Weights of a small transformer language model.
Architecture: biases, attention and MLP in parallel.
Each number is 500 + 50 x the weight over its row's rms, rounded and kept within 0 to 999. Layers, rows and columns count from 0. Numbers have three digits each. The size before them is the row's rms in percent of the matrix's.

# v: layer 7 attention value, 256x256, rms 0.107, rows 190-225, columns 192-255
# o: layer 7 attention output (transposed), 256x256, rms 0.0851, rows 190-225, columns 192-255
# q: layer 7 attention query, 256x256, rms 0.0918, rows 192-255, columns 192-255
# k: layer 7 attention key, 256x256, rms 0.0941, rows 192-255, columns 192-255
v190 105:445549445455498432418460556484480466471520445511530521470419484457469561517502537453464559521537454452429517479471477474398452491469505572448504482536413462632494534498483456562561336349510432
o190 104:567464536506502531495498500503491397521371556422478567517447555411542462428443605515581479485506520600466585551555575520518536436482477468533451537521543593409474497447453532418420551571534483
v191 099:520424515467425514476437528479408514551514517480522485530470551545463514486555509521591499499517515467488448459474517462393442538425544550469540558437466564474484526569502551532542573569468433
o191 100:500559401582453482473590485464495504420534485496571515526473464466482491518521570472436491571462423479588522467513437537533511459453507526459528442566498489547553506459569440396555437439525599
q192 059:587476543478552524545457565467528557471518523487502489483561483605547501418574489496441537540424468437422458550542514522467473387510461480479519450485439542452385449502467521439452506488458490
k192 053:514505546432499434525509395510515480564433509513601461471470523448527478591486540529604459492482476487532463577591500450394474529491483540497441547559558522526506507471568455483495448541551448
q193 058:480518586421451464447538485514524477400496557590417542464470459506566498391521507465595510465491462508446532393450502489535361443439623478455477545503598455519515454538464509438500548557537433
k193 065:524432544424427501485505454540482548527481439467499595563524502411484453518578484572446491441432445413487437593565520400549606474499528495467603508538556473513439550519455474641475503417401494
q194 075:485536518443514325480424510490541567384479493466452484475476498508457440462504544556554546499632490572501418473503573542480464464513457475476515625558547555553483556488571455501503487687591491
k194 070:539431603487536457519558404548429486600550456483525531412526468483499478500503417498504470405547524394470511476503557418475475522468474491574497382482575520535464503547508498590609562517536583
q195 106:551457496569492550506595429558461457611502465484583590580438499470574564462478470506523527503397511412540575509499438517539508566515514459494489353373497425510521527490508520524563508378371496
k195 076:460491429524579556479546547443523514413480554503492362506597505548466618442466569532529540549515513576503491564497488513513472514565492496466516542482450520493568570508443494445400441518480458
q196 097:478497498486486448484463551472523559443497570491457372465609520555412367498466563501448535517561525580474468538543575489475495462498487565551521625600485545513573514534511461512459433590603484
k196 079:515506548520484520485432480507460584487494488546469544458439520374558516508556482437473533420469443565448513449532420577573502522482579522560507519521504513558439427492493523530439490393530561
q197 103:592521466501443625536500532585522581551444506522449428553506497593462386494426467632479547483491506529458485508409495561472490567577562485413516609515565552459493593472441458583459426548501471
k197 108:392509462484501568454491525434516467604497469484436474496500502479466498430424402611484554520579495506560452472488487475481491421510498483395526603612461428507514469448443547455482535519504530
q198 109:452527503534544589428480526469515525530524497504547559442501479475511529553489504429530471468417484472526580462581476457464552446484523449404531427472500412504469551499488515486529582516446564
k198 104:529576544598552539469480486457477463624441523445516450423514444485504571549472496484493466412487521399594513446574484501486457450487446536452500482513546512446524507447475447488526566446419570
q199 113:500493525514545454524587474521513446499482483461514436551502563547449508458446487532557541507446567508437491507526453536436425396561582459495517480605518522563498495583458586517450413422449422
k199 112:480536595440455416602522512461540502557430558520505361428603452478497556473395496527550443531491503434515431532471347500493493527546456528450476567472503503509549442550567548463448571512541475
q200 057:473465583371577499470543507475433500510506519513483467487415472509479501478469454572546527523402399553580475533575454448546441469494506572530423438417500571432403533472565515399481646587557515
k200 062:505429456590467582470522528522556510519551478510454506458438472557537511528579589493448515569567566582562453562485541602467531436491416491543533544567543466489504375528440470500534460518529457
q201 068:561596550564491532550520568495546513517502534551468568500588455505518495537465473520500442445404518497496552592481494505554537486449508517551456541427488410436517531589516485534595483406527458
k201 066:534440376502502399461441454545488409416493450549435529501492532400580487529513506490530581558509448418465503471483568442392520514424495499437512521464502540614471433430503530456517503531446534
q202 075:465533554529420487454468577551603442476472508482448571497465508494470513484567615486543502513482490516443478505472505384512485596480549483491496431492490466507532534459493534562569471467511515
k202 077:633494473524502459489410482460448513507486494431428477449545461560490468619449511524444543521554504534528518494471449597385514499527519562532475565470476476552466412480561534424467528588507521
q203 064:522501461575570634513535490402428395519593524486469484517542426507615429515563596489482427553490499455526503485472466585490543539532465472424533591498555568487418519542420385436538489485521480
k203 083:469503559436464578566532432558514495498514520545553567513468484485494478414522471499463468503561595432496429533564547385492541556438469522463480427504529489483548468559443532544635502434438495
q204 095:502447467524467329463551507575524513518446462492618606580485531495485493470460412536525526483505501443441488446463445524552423513598484470547522447435525470538560602524491544518475564397427545
k204 104:472503466590452502476464538423521483462530520489460388454548512521554600598527505535511535507470466597509586543446486549518532439479519521540457521438473559477489496380539431454378447504515490
q205 108:538483439388482490529515453525540427512523462478400521549449493507557533488498514521542497457500521407485517505457506512419565581481555473499423505536536529436570448466506410489525531417431602
k205 113:627523455488398403534502518564500571496523503503368470509500456614533444452413529458511430539514476539534490435472502511478407540565581424563523440562521609494513535495448440533499457551522542
q206 104:485442376507458511519452490562456489533491475456520594541437451471406480521355439459515430610569535529447489498470433405579473479433514519495409498551516483564549495487564437447467505482575597
k206 112:534569464472552595538516447554518478450450361507471382566493472554561456520430461504502491553464505552511514446481488494413465508457548460545481485553605479488544517599501539465527511503605542
q207 113:508480451508450496368642535534521495505473521488544496513471482496512445446459441474410457450434447470509552390583472445574482458496494481434532408546535486517513482477434565475500444511543495
k207 113:555521509414532512492518535472471505462491477459560474426510468543472479447502496438473428439463454454575472425492392510540444496553476440429523473562445463620477590448636590539452530448495606
q208 111:555496491497479560426518487508510606477509474406543529517560457495471569446509533460459454478403523501533441512550549387525442470473474496548557448508572435508520476500557433594545516564445510
k208 108:603472487401482458458502455542491501576394456487574525565545602444505525518489482454458471494592543418481532477549430533532522458477565500478505411496570431459541485523535536479587445492484517
q209 112:483515494633499492418458481530597382532410496491443450483515481466452466562534598545563451476530477505529484624519536553473410514546506534436543487452546535512503503501610498551465532527515460
k209 108:583510475588490391515542509498544516478499395532503473466568575482476480505502479499469476483627506402501487621483510419484548558459485491543535505609417406507504486437461494490562502423558442
q210 114:495438551503561509600552560538510513572528545421366477448565484493459515552359459470464531530507421494572577504517407515495529554485476500447568594504417418492461456573545462454531526437522499
k210 112:465505573589568499591497432539503473611501528499527516460469593548505472486467433532602441561535472522534527581559435443591587526443469404534541518513457553541477483543458527451524406403443533
q211 110:494603566576497463537468503479486533490533410474502434491423495635445493574524527458464617486510530526469567524488518556460484548422588462413401495488458481513539527461524561480473562474522476
k211 110:494511479530456410527379507513518540514473564536579471505485506623470440516444517528460592404489467436479609521620456473519464534446549596528528507496452496551468546502376570452520492547413453
q212 106:388527431404509463584479471456499590503549387462463537546513529578499468522511435500429463444510523546510528526452530398551503500478511567448540403581428478461559580561528538440489551564557437
k212 109:386421497432514493599392475496548512433531532436468506565526577504513481508501487534468453459543434478393511539405520428516485594441499593417496489511473503529608497605546558523589504581530411
q213 112:516508476528474565500550429464451556459474589517530432513471411426503559476525471529402494512446569485506611491387494497386609472445538496573513430405525580545457528521388625502509467468453527
k213 113:477530429501496618471475476434467519498475592455523522462507448523492630445525507523502465503436517494528570447437477518429632512487595494552501588444544526394414430524549472571435590486483466
q214 109:523520463519446586548510492477477506554572528544485438534497453436558530479467457492512507522411485448514497561557472448441471556464488526486524432493496496445511496515419546478486614397456514
k214 110:454446416532494450548408490516423509563554511606539430526511529498407445490524426488413550565537515512466477528466445507550451403509549610461559438568434479445476463427531510512465610542460599
q215 105:548474364478544602456408557494564573446493457491451470467507525493498536489411473454569511427510476510487477518558462543488487429522402439436432513467458507516476577467508548549469430507537468
k215 110:541510422456525465505458419455534513435593537445492562450513590500585460391576495532523518500498444504526558455592417513515507508440598398475494455476485507534536549483517497478523462552596489
q216 112:472618571508493427532477464450487575493472463473506570542414520456471453531458486523433570599510451485469487496537534565421526503500465485355546578545504538457561477483485475502456452470564459
k216 108:615608553538418497452497462467590554458519544470447444521455522473541451530494523509554500536404517465450460532549581539446455481420475516401566520512436507544539532487485396550534577510540532
q217 109:478401523573458533606536559606492540482405454470516431560564444622503536504496445473422399496423496539545475512611630526456482562591521421454519488532496492475570563456543454422574523451470492
k217 112:526526529530488423488476442529491487468554489487457541525455497559517467502492496472479521576505510601453511485433575503516490563476574483453531521588601541536481457449531440436539577482569450
q218 111:554489582558550477490485480440495460348530476526516446605516566547432447536549509508461517504437510484489532510546471396536513502452515511466469560505443441555630542554435490604567360508444508
k218 110:410548531463523440435532442535471515459443527489578470583539486499472466529468437549485543540435584432370506490501531472602497515498393441500527462484455535501448564574539502498540437564549506
q219 109:495426446606395536496502507588555504403500432506473465464566533508536572493438511568522545454527472624507572526426442598555481431466488446511553574476610500472470536397388486509465452384512548
k219 109:532506510561406582492523521477532413479400576406503506418530442551542531457453463625590549532480490692484526458529437446528451572455594487408586505536532565482486547473472504519524442488460477
q220 108:499412473491524547440452488455527536478451496524535480539490426498430520554497531435517427578546380527528398561509497515537550551553463499482547499470503507438504515439426444494401505512491499
k220 109:569506459454606566575517504564457506468425492462519552498458506458461520488488486451459451562495450443532450436555453448600489438550469554457508490563579474472555537465490468447465491453493458
q221 107:462502515478554474429515492571554583495443529604506426526508607482485501479454416528508575536428437457500457566412549519522535541508515451514466433410563479499562521538514427545434533438499452
k221 109:422451432545466479553471575566534465443510507524561480458371486475524499585503403522498539454480449444496539551515563536491547475446554394500483457451580487463413544414502422550509474578562502
q222 110:560558515460442426580396493486477440488479543589507521490416428546471468477601546498472477417467454484607431468534533484499543513452426470390508478604493409451508527427479514580521420397503464
k222 112:438484595544479399516451502524466514459613480570498559530546464460516561534578519403416605563460503430505585436557416500557497507543479480509493515549420466557433484507535449558590437453510454
q223 108:492552462551491516523575543495552552527445489526492492541377538507589422416537489535431449441518482466474558532515498601416499489463476550463438462480479502537519574497487437568544554405568545
k223 110:446522551498522605467498504524439509455492504549492524445501532436467474507436575413495475453484418473521550539585565638463545481474474510497486500504566422553588595408466454481563651456574591
q224 113:421509412493539447508494497574533436522539519498542537527482503455506492498545457444483580530570475528462504501500480526574410552513517354448501516504494559543446430499562352566468580573576541
k224 108:502510524467439641651507523539576400457451492448558543458481393546527558482517522474516425462506454455566480590475602476459565594577467458418498486484450494486454555454442539511558505470491464
q225 102:541525470512435591555521514590486476475469515566455547456477527529571460492410545556514548477548489515511574389531410550445449426445555546420519511520547527568395460464526437490406559449521533
k225 101:526490506511408574519494431494444486469472475600513516453607428531506571437459546481510508550580496582491542515489543465464458493532538456409555431374523533530474527459511457474442518491439486
q226 112:519438571491510532495447560550534496577531476424502486494480449525485527439520490554488570455443522524552457503519528487424385486443504524534529505541473547434479475493490484543527521376450443
k226 113:592478476524515558626513489512472513459524549438475479496609543524526555448548425471544482476421489535547547449526628534446484487519430518500462426600500477464517476575456484543579540459445389
q227 106:531425517444557521429511508523503552491425415543420548490550374565443435502458429452573534443471488537504476492483478622481428528448631458580543543516420531498493490505552585451474522444534458
k227 108:538620409504489481410514511542438490459475479494441451540468376595523504391521482591572514466527510487464387580487463507443451513545492491500551582451559446521526456562429530468486519549561523
q228 107:548465545594545437486582491573438485477449431501395446452560411538544584505575479491627617505485464411529530412438393496558540462585466454452549522481478482473441557509526501506544527533504475
k228 108:510512456540471617508574488502484520517570518542511451567414419468650625468515418537458484429506454478504612547428472552472501417557472445445567471527416573466480494369525528568550515552464446
q229 104:533498507503488437435444564595555478520523466407497503498577500581430577531586516512519490470519532506507403491410445515430526438428557547443431441496567576577499497505534445489515506450578491
k229 104:448548467417497460376500524526484495458485463570541485438482583483500651564514432415497410484517530498575482470474509437430489516560446453459441426523541526460487471524467479568485454428623554
q230 104:548603492556472514515491510496496633513542511453466537502531448514468425456477459513540481609510486459457534543474471490617500532425484525516535501423494523509524551427388546564573449514518481
k230 110:478484499487475388416510483503506489454448402602483526460556458484480402477500405513396526470501481534507545634562613585540462549491491590457452529419561409482488457507516545541494500477540523
q231 110:537471520463478481519509506529505497539443510490425431545540423520610555532479522473564528477451535554482453451538519514491572526487530545522482514499467460482540468553454464479516451507505522
k231 108:517553493544474404504513503512476473510434532480523523581435509488625421400606523518443392517502511475485521375455558503511507459531531487440498538529449575471480564592439509487392492502569419
q232 115:517594438578576454482462545430539472514441463512483508491548451420440464445469517559530529511489506474454428477562513448550534470519538482509486461470454432614373394492587519473556497518480522
k232 117:501464542534555463437518460489548494428519437524509542459472456372549420432437536496482457515518535532525473507549471542480488516532571346568492457480533474497461483443577606477472544416448553
q233 109:463467423502486517538478504515423504475463586475528456449489491513537590576508448563481542524483515482498549542482355528552513515459556553508533584501587505447513608557538492421455452467513511
k233 112:442448520501461553494459504457429485422532621484454394503477490506490568534539506497527476541558469608578535540457467473515579582516497492467467529449460496375515578519494567528495505575487510
q234 111:611468530536467430480506559523530463470488464510443423595448482461533559472510429559415522540443481520419472502508501485516526593524457490492505473497425463405627545477607479523404468573538429
k234 110:442498584505456423414539512521520471489480494413454434536411462585578553526506512578503454504411503495454496508470520456533407585524608442606471531468418581497549453485475541467470472587535495
q235 106:441421535545576569503504484467457514529561508431519498454544499466465463556498512589496525400543521472409567471511594458541476454550470537507479487468511452556492495503542528471567408465543519
k235 112:463498562432528580513432501515454557515552497446524526566443563462502474506560514505506503472532528511460466452520570573565503509468496510543408485508452438583467526492501506543499404451471494
q236 111:532539449542405451473447517442455535544484598509509412437511531564555472448574504548510616513475577550458499449529502415415473479472448567546430549488474496593575529497439488448520529542459476
k236 109:496561480499494435541425518399399474561534525465511516470513556556606479418489484509467613459532449534497512511439407457452432455516546481474460532585495510485651534509420490472572432470468538
q237 109:519540472582539516459497510413542429473467474563517536476515427466479479482510507503557550557525653544571612461476484501435599480485448561533455494575540518485584421490547524430563550545549485
k237 107:452524492579510563556506464453543538433446530528450563495582504449472455491480470486600533453401558521404585494460368452436507403505490563575532562500523472511500544525463505437374521480457463
q238 110:541514515459549561538456604406493423484487623418450557532513500504520478422464517479436414636390534576477513449470576552476513518500553472372525557541530477438513588513448489477447484456500425
k238 112:449574466533560461515452559519492488546498565487465488551519493489472498515543579469493448566472585436473400502445563572471501543519515468456524492508573503495487563444499413571453456512463572
q239 109:496469492450531603452386575468406516452568540552426461512511478482507400437539404454567543533481574442469459421503467551546418559568523446519503443513486430529425479472638546482535490476495549
k239 111:530551456517537598425557494508579564537555611515481471581573507542525454449503562502511639492493495415453486532495461472489446521469581522493504486562594516448534518534496527493507390462498466
q240 106:380569478489414552441563517485567471602479468435454454479449562504504445578550470455512462569543439374409489449556438459462462533441563497549491560569473516484517523511584534459487455486562454
k240 112:445568618487415626457570480491504497521513539397530485523446508522444462514496498447528528513439492408451391472519485438415507507458474490505490506477464446515523521506437585433570528551592453
q241 109:518418564512496550589455492532489497491517464514510513463538509473466548473514459645493452521529477439500575471538575571492494444474409571487536448448548506447644503610462519508463536490453546
k241 107:498451515538538478490420481501503623512563439471496518474449458456499649512554500508435502528478457408479501508464457444544524537415544512540499503541519456474505546542511481489508555436557572
q242 114:434401653441477611511510446523461471532519490478499551382437426401422550475476549472471504611585474351501453464438495572511544527486561465536524567448550514533442500525460441514496490500519463
k242 115:473525592565512597452465434441532517477530545544483525464507500481428518455558577522572526541432380423550490554449495559456454409483509454499545446450572550410524462489544474564462461472548462
q243 107:509418521475604385524551539504446593615449429453463547578520532443560548494563542521516569507449459480404541467543450474449536528546504606475483388527536550414505516495541518443572389444487502
k243 109:499442540386502440609586525476478516552435529441483481492517439410619536484444498476499604483459438466443475441439525493441547386538500475529397468531427526547509492486522517574473511484511547
q244 112:498502525514552509476607420468512462539479416500524494497612503483598508560494413489481525434560564474557512478460517509511434499476580481483394500453444588467443480523506537408568507574541431
k244 115:496476467418500587545491456544546439477574508515488437477609480538531485553487559526473551406519535401557520476500541428564518469513517476484482473583435590450437588481570511476462579501485503
q245 115:430464464475487491357420513552542560539505501502555628456502468555512573527539531409529497541512465461429576451482467478481439517618522492537487579444458449603552485587442528623425520465512532
k245 111:431533510420472546539521453454537512485468434419481591497423526537497533516563465604505517580565422568441594549530576539435497466584493597536538571563465448507535495527442475596514475501500414
q246 111:587463499517543565572432483491470487510528461536558567477542421542534519401468422442527585540407466459424513450492539519480533520487542428479508523509495479470561457526488522564455498559447493
k246 108:556518528474580548513484436465538543545504476487450481459599469470561512460406505519445464543463514529464462466476558496461499574509495525508531532385463342422525535591485459501496396523422452
q247 108:462533548508499494498444481490476558609539483428470412466384507477569562341479373458528496545487498476569603472479390496530514534480580505509602532479512507494430469440605542528503509580519441
k247 108:503548530531481365544570479537491527472509463429388501410440423528548489442450485473569484455418491551501452477458506543498535520486439551517531554460545481605457483527601539454596473525546434
q248 114:573549404555463443494504490490522497499479570469489529449557501550471512508417449612594464463522510500457458507473485437543408555490509435494508481502496510490434510564515492437495507479535409
k248 117:502508460480406397509509483514449488444493466469597466467570478530424510556557472591501457463504526442516490626568497537516492504525517438518428502458526560543478548503518440457445532531379435
q249 106:476558448504451424394514542434481514467535378436483557462527506499516519531511454458553505521560454445527479489415506528547561523523503475520523488403538574495439563502516526441440443543421457
k249 109:483574539478425431625436567409492481478519490463493513531370486549487565510523472574569603467490461514538448453491502556584576526575604513479568538483496487462502531511533531550482369518522498
q250 110:600540485489576516572516440514504520521525531470402478370498564536501443590491512487568529458433449506556496444501493580474542501463509415481532438498456467532517495457448465512480499464560534
k250 115:373596483532569431564600487542569518577582529509514566519454552496524471429501480519506508523537532527540602487568485453459494556508454504529604391581466457390474457444526532524503532510525535
q251 115:512567474433469543519554432537427417500623519495520569528457501517547515508475466545536545524489484457511523461579519568563469520479392516492539487412480409471510515549521477466550526506402513
k251 118:598525430490557523484566449536502420411452571520484517538451555479502541522461479492577410456535561418518561533493495554510543462420487476442568474442435407557532464544505488488498535501429523
q252 110:551536501514505473497492445476413528445555448528475593474450529455475472466581487446409510530480468542535560490484507518527361568515546445389483528525485552372469548465533504551575556506472486
k252 112:552433503473524456467496446442456483468518480457540511462547580452505466436467450483492427471438400507555514510461577566540544498500570489452452473506434497453474557515423487417510596526483386
q253 114:420482427390523452505409460500543464447520513412540458529499445544598547484407488649426566375529439428464432481510466522502558553511484504429584479459487459493560506468482574450447577566596547
k253 108:449508442490555510535497487496574477486601490470426547498560459569479496457398465534511574460494469474520569474495469489432486581495544410364600466390568449508529443517516398490568446490568551
q254 115:505480569435449507417485529450521539487524522452498512604561581525496523504513514543627603516535470581479423483549432384496475522580551483420518516485526525469468508503312478540443495577649448
k254 112:474542552497428509462558589415515571564572556448495556499577420460432495512472464468525486579529462475480535551456553527511481531545552445481514553462517585576533568530452461465422457492631411
q255 110:451523508499585479538476485564445485574505509490474478458524443477533506569499512575487511462479489456559490475399531506514482606471523601369475462487491523537498514497527439474403396429531497
k255 111:386500539527581602491519521497403515457544478472502466449584401452506551471545498592416461516474471528452502556503527426446453564390536474470479505477413540524478531474465461466503443472589447
v192 108:458493522484500495455389437490574460481529492475586557486510522465489481535548476496546494507558481556424494494581489595458455458608520518536559453411476558455452546510457510522500311430429487
o192 107:566564512484497645466651514486441510456531518494504497552386422514486539511456432483508477418528515518413476458452529461605554600466563480461588576576496502563468520503509441489505522551506545
v193 110:508490482447389490433510515522516499500455554516496566438488538616503490534477441549515536545454400510464484455544526474536658546478480432534457633509460498480537512469540488483473576519545524
o193 107:505430474502491533513614459505463483549514502550516372573498478513422515553469613467560472566590535547486526490508481506544466526516525501526418405511495491470543530559458461525550528473451529
v194 108:595474400433615514566437549488523549496572517445404498344539490484473541554595481412466589482608582533511593529438538463517524431570492407478500540532481453509439512523493541549443453548482481
o194 102:533530595555475620492475471580531572526458489471536612445417490576485427536520559511462409498517574537488517452478516498534455483565529640452545454450497488536542560475588471520545525496537545
v195 108:495414455472562525408526541612505466501567526516589579488551475484609518585494504501492533506425558586452504500535491498514535577463490488486516531571455561478480376419483506541508431558518398
o195 108:491488560534495496534529512523454556490550529543507464579561453558414412569437481529562510460481449517478505481461506545484549376478418521555494501498500530498424532529460430550498494463509542
v196 111:432512516458483552487470560426510565442520503420429469433522435492453548588616560496481481494482441522441555561539430332487455423477435468493516527476579460423515497417476475408429480485581541
o196 106:553541486483557551558558464502512573562425485503481467545511467466578492514420477468433423421527542450463565371484533585463581561578482513488508423490512435556448475589490425572504542526542422
v197 114:534453569490501536570527365548353528452553470417505444513515584509405478532382543546515462568516449591488461520544599393556459514477626485484485475518608583561420484532485495558513466436527487
o197 112:511492504466563452527476564577534522463481603490472591623455553494500486540422524541518460593443558466500546504494418510453461508509467481434483445476427509533458541521547463528568490494475519
v198 109:465454552514508434514514500499619417562558495448564567539580581505453505489541472528477434463455505455446535560456488412507473533523506462469451532467556531530532488585503438460459478497434553
o198 105:452515509489492482533440594475546444515508564507419524584578449406512498535533565488446522516490528473625479499481588519549610518553507447536484517518483460476545518488524526459525500468454542
v199 110:516528481469444505490559495447463428506590560518483595440526510547390532431448429490603537492557540500477594539588489479514552453514525467426516517580484591458511463528511566413503411625512470
o199 108:553489504517539517475528548506511508568490460415565459433488453481483450528488583510465527439537515586496484472441492542448524475479562464438523473522581401581426503467521394533436518480423601
v200 113:495546496452473545388461515565450509545453493464389478492476580472498531432553426526493443541498542523477457527496476563518518524471492504517466514526485517446575519448434445493547488382446446
o200 108:468539437500473392473481501448582529501591459526584490459526406529576541477537539450533549506512501432568518503511435419578404473567494554478521601467409411540374379460411483528513501517494540
v201 110:465388519541528500479604460474541514480528565455486472528610523426512579506468546480514487433474467528561537555477474579571576420556466527427484532459556544545515491478494470465564466476461436
o201 104:528486542540583632629514486457528421487467472509468542501499531433554465481536559434489483512415574425545473443556530433412446508526530438565514514600466482443463580486533503442427494461358526
v202 107:524435440402493481569490496487547476516553591614586522406402414479555515544518502460532540441469486463416420461497497498541539472428586523517542551477541515449414512520475409456500446546446538
o202 106:447517492574432567514471464495524456431519434526542574465550466538504456511520500555520560522591465517523456400533494588461503442628523414506471393495549490477479448560526533581487522436503510
v203 113:564472489510472489448486478399440506527501544493400494538508450497488447580526454493469541508472524482550470541444494447547444556552464536588473534371423549521479633462422496521495495569557453
o203 109:485564482454398589501519454484582528435494480483534451438500502467460525437472468567550482513549473620509606402396520489398530439411498479475589560584566497476489416513508503492536473482508468
v204 111:561422607542510475500475565577493561478506555460572446430444436466545447466459441462530501578504519491574511547406513449579539468503451503499473530550565427536465439502551444476445472572482593
o204 105:482499497487505424582422538646536519586461498499571539518432521511497530502515500534494545426482561519537469514508457570461456575582539504502421469460526515556428521476533347454562530504497477
v205 107:489497394548476561398479490419461588562525529430529530515513487387462553540529480579472578575500506534450476505568525564490471445517514433510543466535512535415533571488566530500574507548437501
o205 106:549528529458479503559572481547534482491488429512585512452548510495488494448489458480536454520436427372550516518539474459544493500486550537537573430534491416496537409501480473575468470549572451
v206 108:481491555541511524533508412534540589465408531579534474473567376536575492468495518504485511491446499471526525519609516556481391417525500462470517520525401486473428478626465534443506489388498510
o206 104:477412514494530475454477495456536490512555605461530437468571535488471533530573517488491383494519580549540530498506406555566530457514485500628401531526502498479451499502544531443508454498548461
v207 110:552444578542457537501455562467626457516565465522487447464566518490455495495510477528486445403539513522485487463525538516511486491483515428500503560524535531500561441380445500550528541524468603
o207 106:534522403511465403548490461509476509524591604449459444402468476421539535433519446426526541581446496538506462505479515512505477509548499572403576424537477486500564534563565451466437475373556445
v208 105:507444495557508536518494523543500531536490467400595477508459527484410428441480487538405527558498452529498514492402484530372437477445518589384593470444449460563444543453493403434554562580501561
o208 098:482485585512486502462515510457527490540463545436457438504512553479503508481470436504481492527500538484522509501596532486490532554515530411511460535442496487454515579531511407370487490541453381
v209 111:510510448531497465582537477512535526477518535522472489478428451415467486541582473515441439554498475538468477478449528465502497517441484510513471523527427491616529493384557531484498523498462450
o209 106:377478498515517606565531579464510502498571513506443535516660524573441534462494488564511465563380509431461478508465559506465511505537485506500506432438500513435447436600594488450512570433460602
v210 105:506503546545535425529491493511558448496490564448532422481526588530527470553545514538367560528481586458481627410499572547466529577475504552422515433473516521563526539513444457436545542461472511
o210 101:532417447437518621518446515550507592473545426488513513589498494565479495490504490477514555451612522449545419504501508426501525454608535508538443542627559528395541456386530442573504444451469548
v211 108:416492463523464505472424482495540502555539605556498458459512512488569450496434576518498436501549537459494528505598456477468417557454402434431404435552471485545470528534471499447459453568468489
o211 104:525436640565519595517463533537552516472523490428522489568506442432437607426599438477518470499469441530525491463499560517564466472541521498503543488441430493472543545468448476455435398495563483
v212 105:494405471484477482549456511494524546367461457451556458560563580554499559490465527492397536531545528513469483458559545433515466425438535558511548544531470499479494598473508493478536531503519469
o212 104:531504483522502525541472463495533508534452542474558535587452483464467465470436445490495526506453490505502511525529476388520419588509483557606475515406453535440405486540446487558567460566475439
v213 109:464459586540526485496499584509504486525472531406544526454454605598536493518440565555512534589512519560577552518576540466511407409462445432489518380468605579404593570491553466572491564497456472
o213 104:430485441463564470475560510564552511531485475494411503482577477539513546526573462497553548438434444501512549388550502467549526489551459572628460478450422511561493558523549557453495475558539465
v214 105:459452577539543482489490495503525541522461608546448429531402458501498563455518448485398542404490485565484429524547537463441479436466463512578442507499491472551481540536599625515450453440522535
o214 105:453491503532494589485474459407431398419582468460569505502534495527539525475486516426535440582514496494488431464532523596470555505594503576537596449526507543559485432450388451443456536506529528
v215 111:418527493502469459454466461479512499461540589485510478480442522490479467426498564542453583425581502385528465579581558485416399446584518494482413558548401568468477546562507469500506532541493487
o215 110:488470511466545508534467500510567516446471485522566481581496513550571489565499462457551384409503424503583558524529445426572566541530478520507454451515505528532443535384512553507470562498525515
v216 108:453552506477536467579646522628469489449538393521378504592445611495487573570498454455504461475502504459495521597490504531534465521502572480518572410543572521505368576435458492452506413537515452
o216 099:490389492528452588489454465481371485464477494523582448470466574499581508532476461525510592495510535479500539450578537506431544508509418548482420571453496510496518496559560507512575531569497515
v217 108:470475515491489466505556476482475478504527519399531570528549440496473489479568508570464441459484541500492572453489426505591501531473561498423507527468495429653505580505450584525417462528492542
o217 105:518529418496449615486470537507527520464507436429506500481420549513445484477567492403547488571507416471499438438585644445473460434446462605520564554489523612473559471522462497491414503442495558
v218 107:493479579423458533480511609529431507495465521543515525475457490545454575475527418470485598493508509415460448489435488510516414575505475441460476451464537542540526500537499564590568533390522493
o218 104:451475430455518674455474495532538468528480480420483551458446528478550470507520536516486456594579466436523528449403451507433579466537461484512509454537540579581534472489470451422490555548456509
v219 108:479619503372600424546517518480406491509479479456515402526508513550463417552484489497526469515505479596520562472520580410563473455527572541506434626472528509545405455513459506497580505456494515
o219 104:562476460576501525534440494503498504426477510493413546568500593538479452462572510463506476417417582500470541504464545530476503410537521573505602533479536482496418446454465487431479532606555498
v220 105:515529487482430454478441475457535476505628488450621464598537430604549506461424486448465580485502586544479419568492477572566489506465515549449533474525564444472442474552483493566577588476506454
o220 102:483480488500440540517507568424552523473547534458551542389543539542492564467570511541457430549505483503520562435471482567423430572438471482469435431524458559455494574529517530422430522583568498
v221 106:598529485532481497600488512501430508564479506570523511515417504526477538559447515441520551431528523508474583448389522489482476612480464518513468535498512444513622522384543575429498446448563475
o221 098:529480498446527516504500554538410532449477415434453531607453447531517539436547581517537600581532532515422493519485472485474422513495546553490491539521530500560466507575509571498458401469462499
v222 110:478498440458513439567519537470605477543492563534635399543482441473475472562408501443378462545643544545467470633526535542544570473546521421545488573564520556474556521400534498537507491446440513
o222 104:466490506556509577444482425467394512482497448536465569504536575574438470407510514441534464615452456436529506470481508397487457475480489566499499470459524552528519521509499558539415453564494526
v223 108:502440449585444498478476533507587463384403464513551459570459505448434501518497550492431550531440435505445489591532508552549497500565516429421559513515507460538464523482509432511497507459530448
o223 109:550503600507492478419558510560463424546514494469444470543456528492425440444487392401475432529389496435546514427528431476474452472533496551509474571627461530516402501525517541539527541547490435
v224 108:442447577434519474410443483453511522489506467514540507503491485515567556551425616540515557494521476441541416568475590538407515522480493539464435513504512550504476465413505604571422460523500402
o224 107:554541634504509451524487491448482500456428514503475536455545456497555421414517504517549458523609548452423617473508430480541455556492473465571427459448454547480575419571478467445458535490486548
v225 106:445524425445469440511492514508452527504492489461506464593543478470582501491360449473495514521475484523442474381480608498411508554494460445504449483427536583443539496536432524506491554496454504
o225 101:397497509403525495557539489495496489388460542495495518454438504466460427520542482588573446434536500455423519479578581550514495471488471476472496403462463504438434571423504516508430554605564465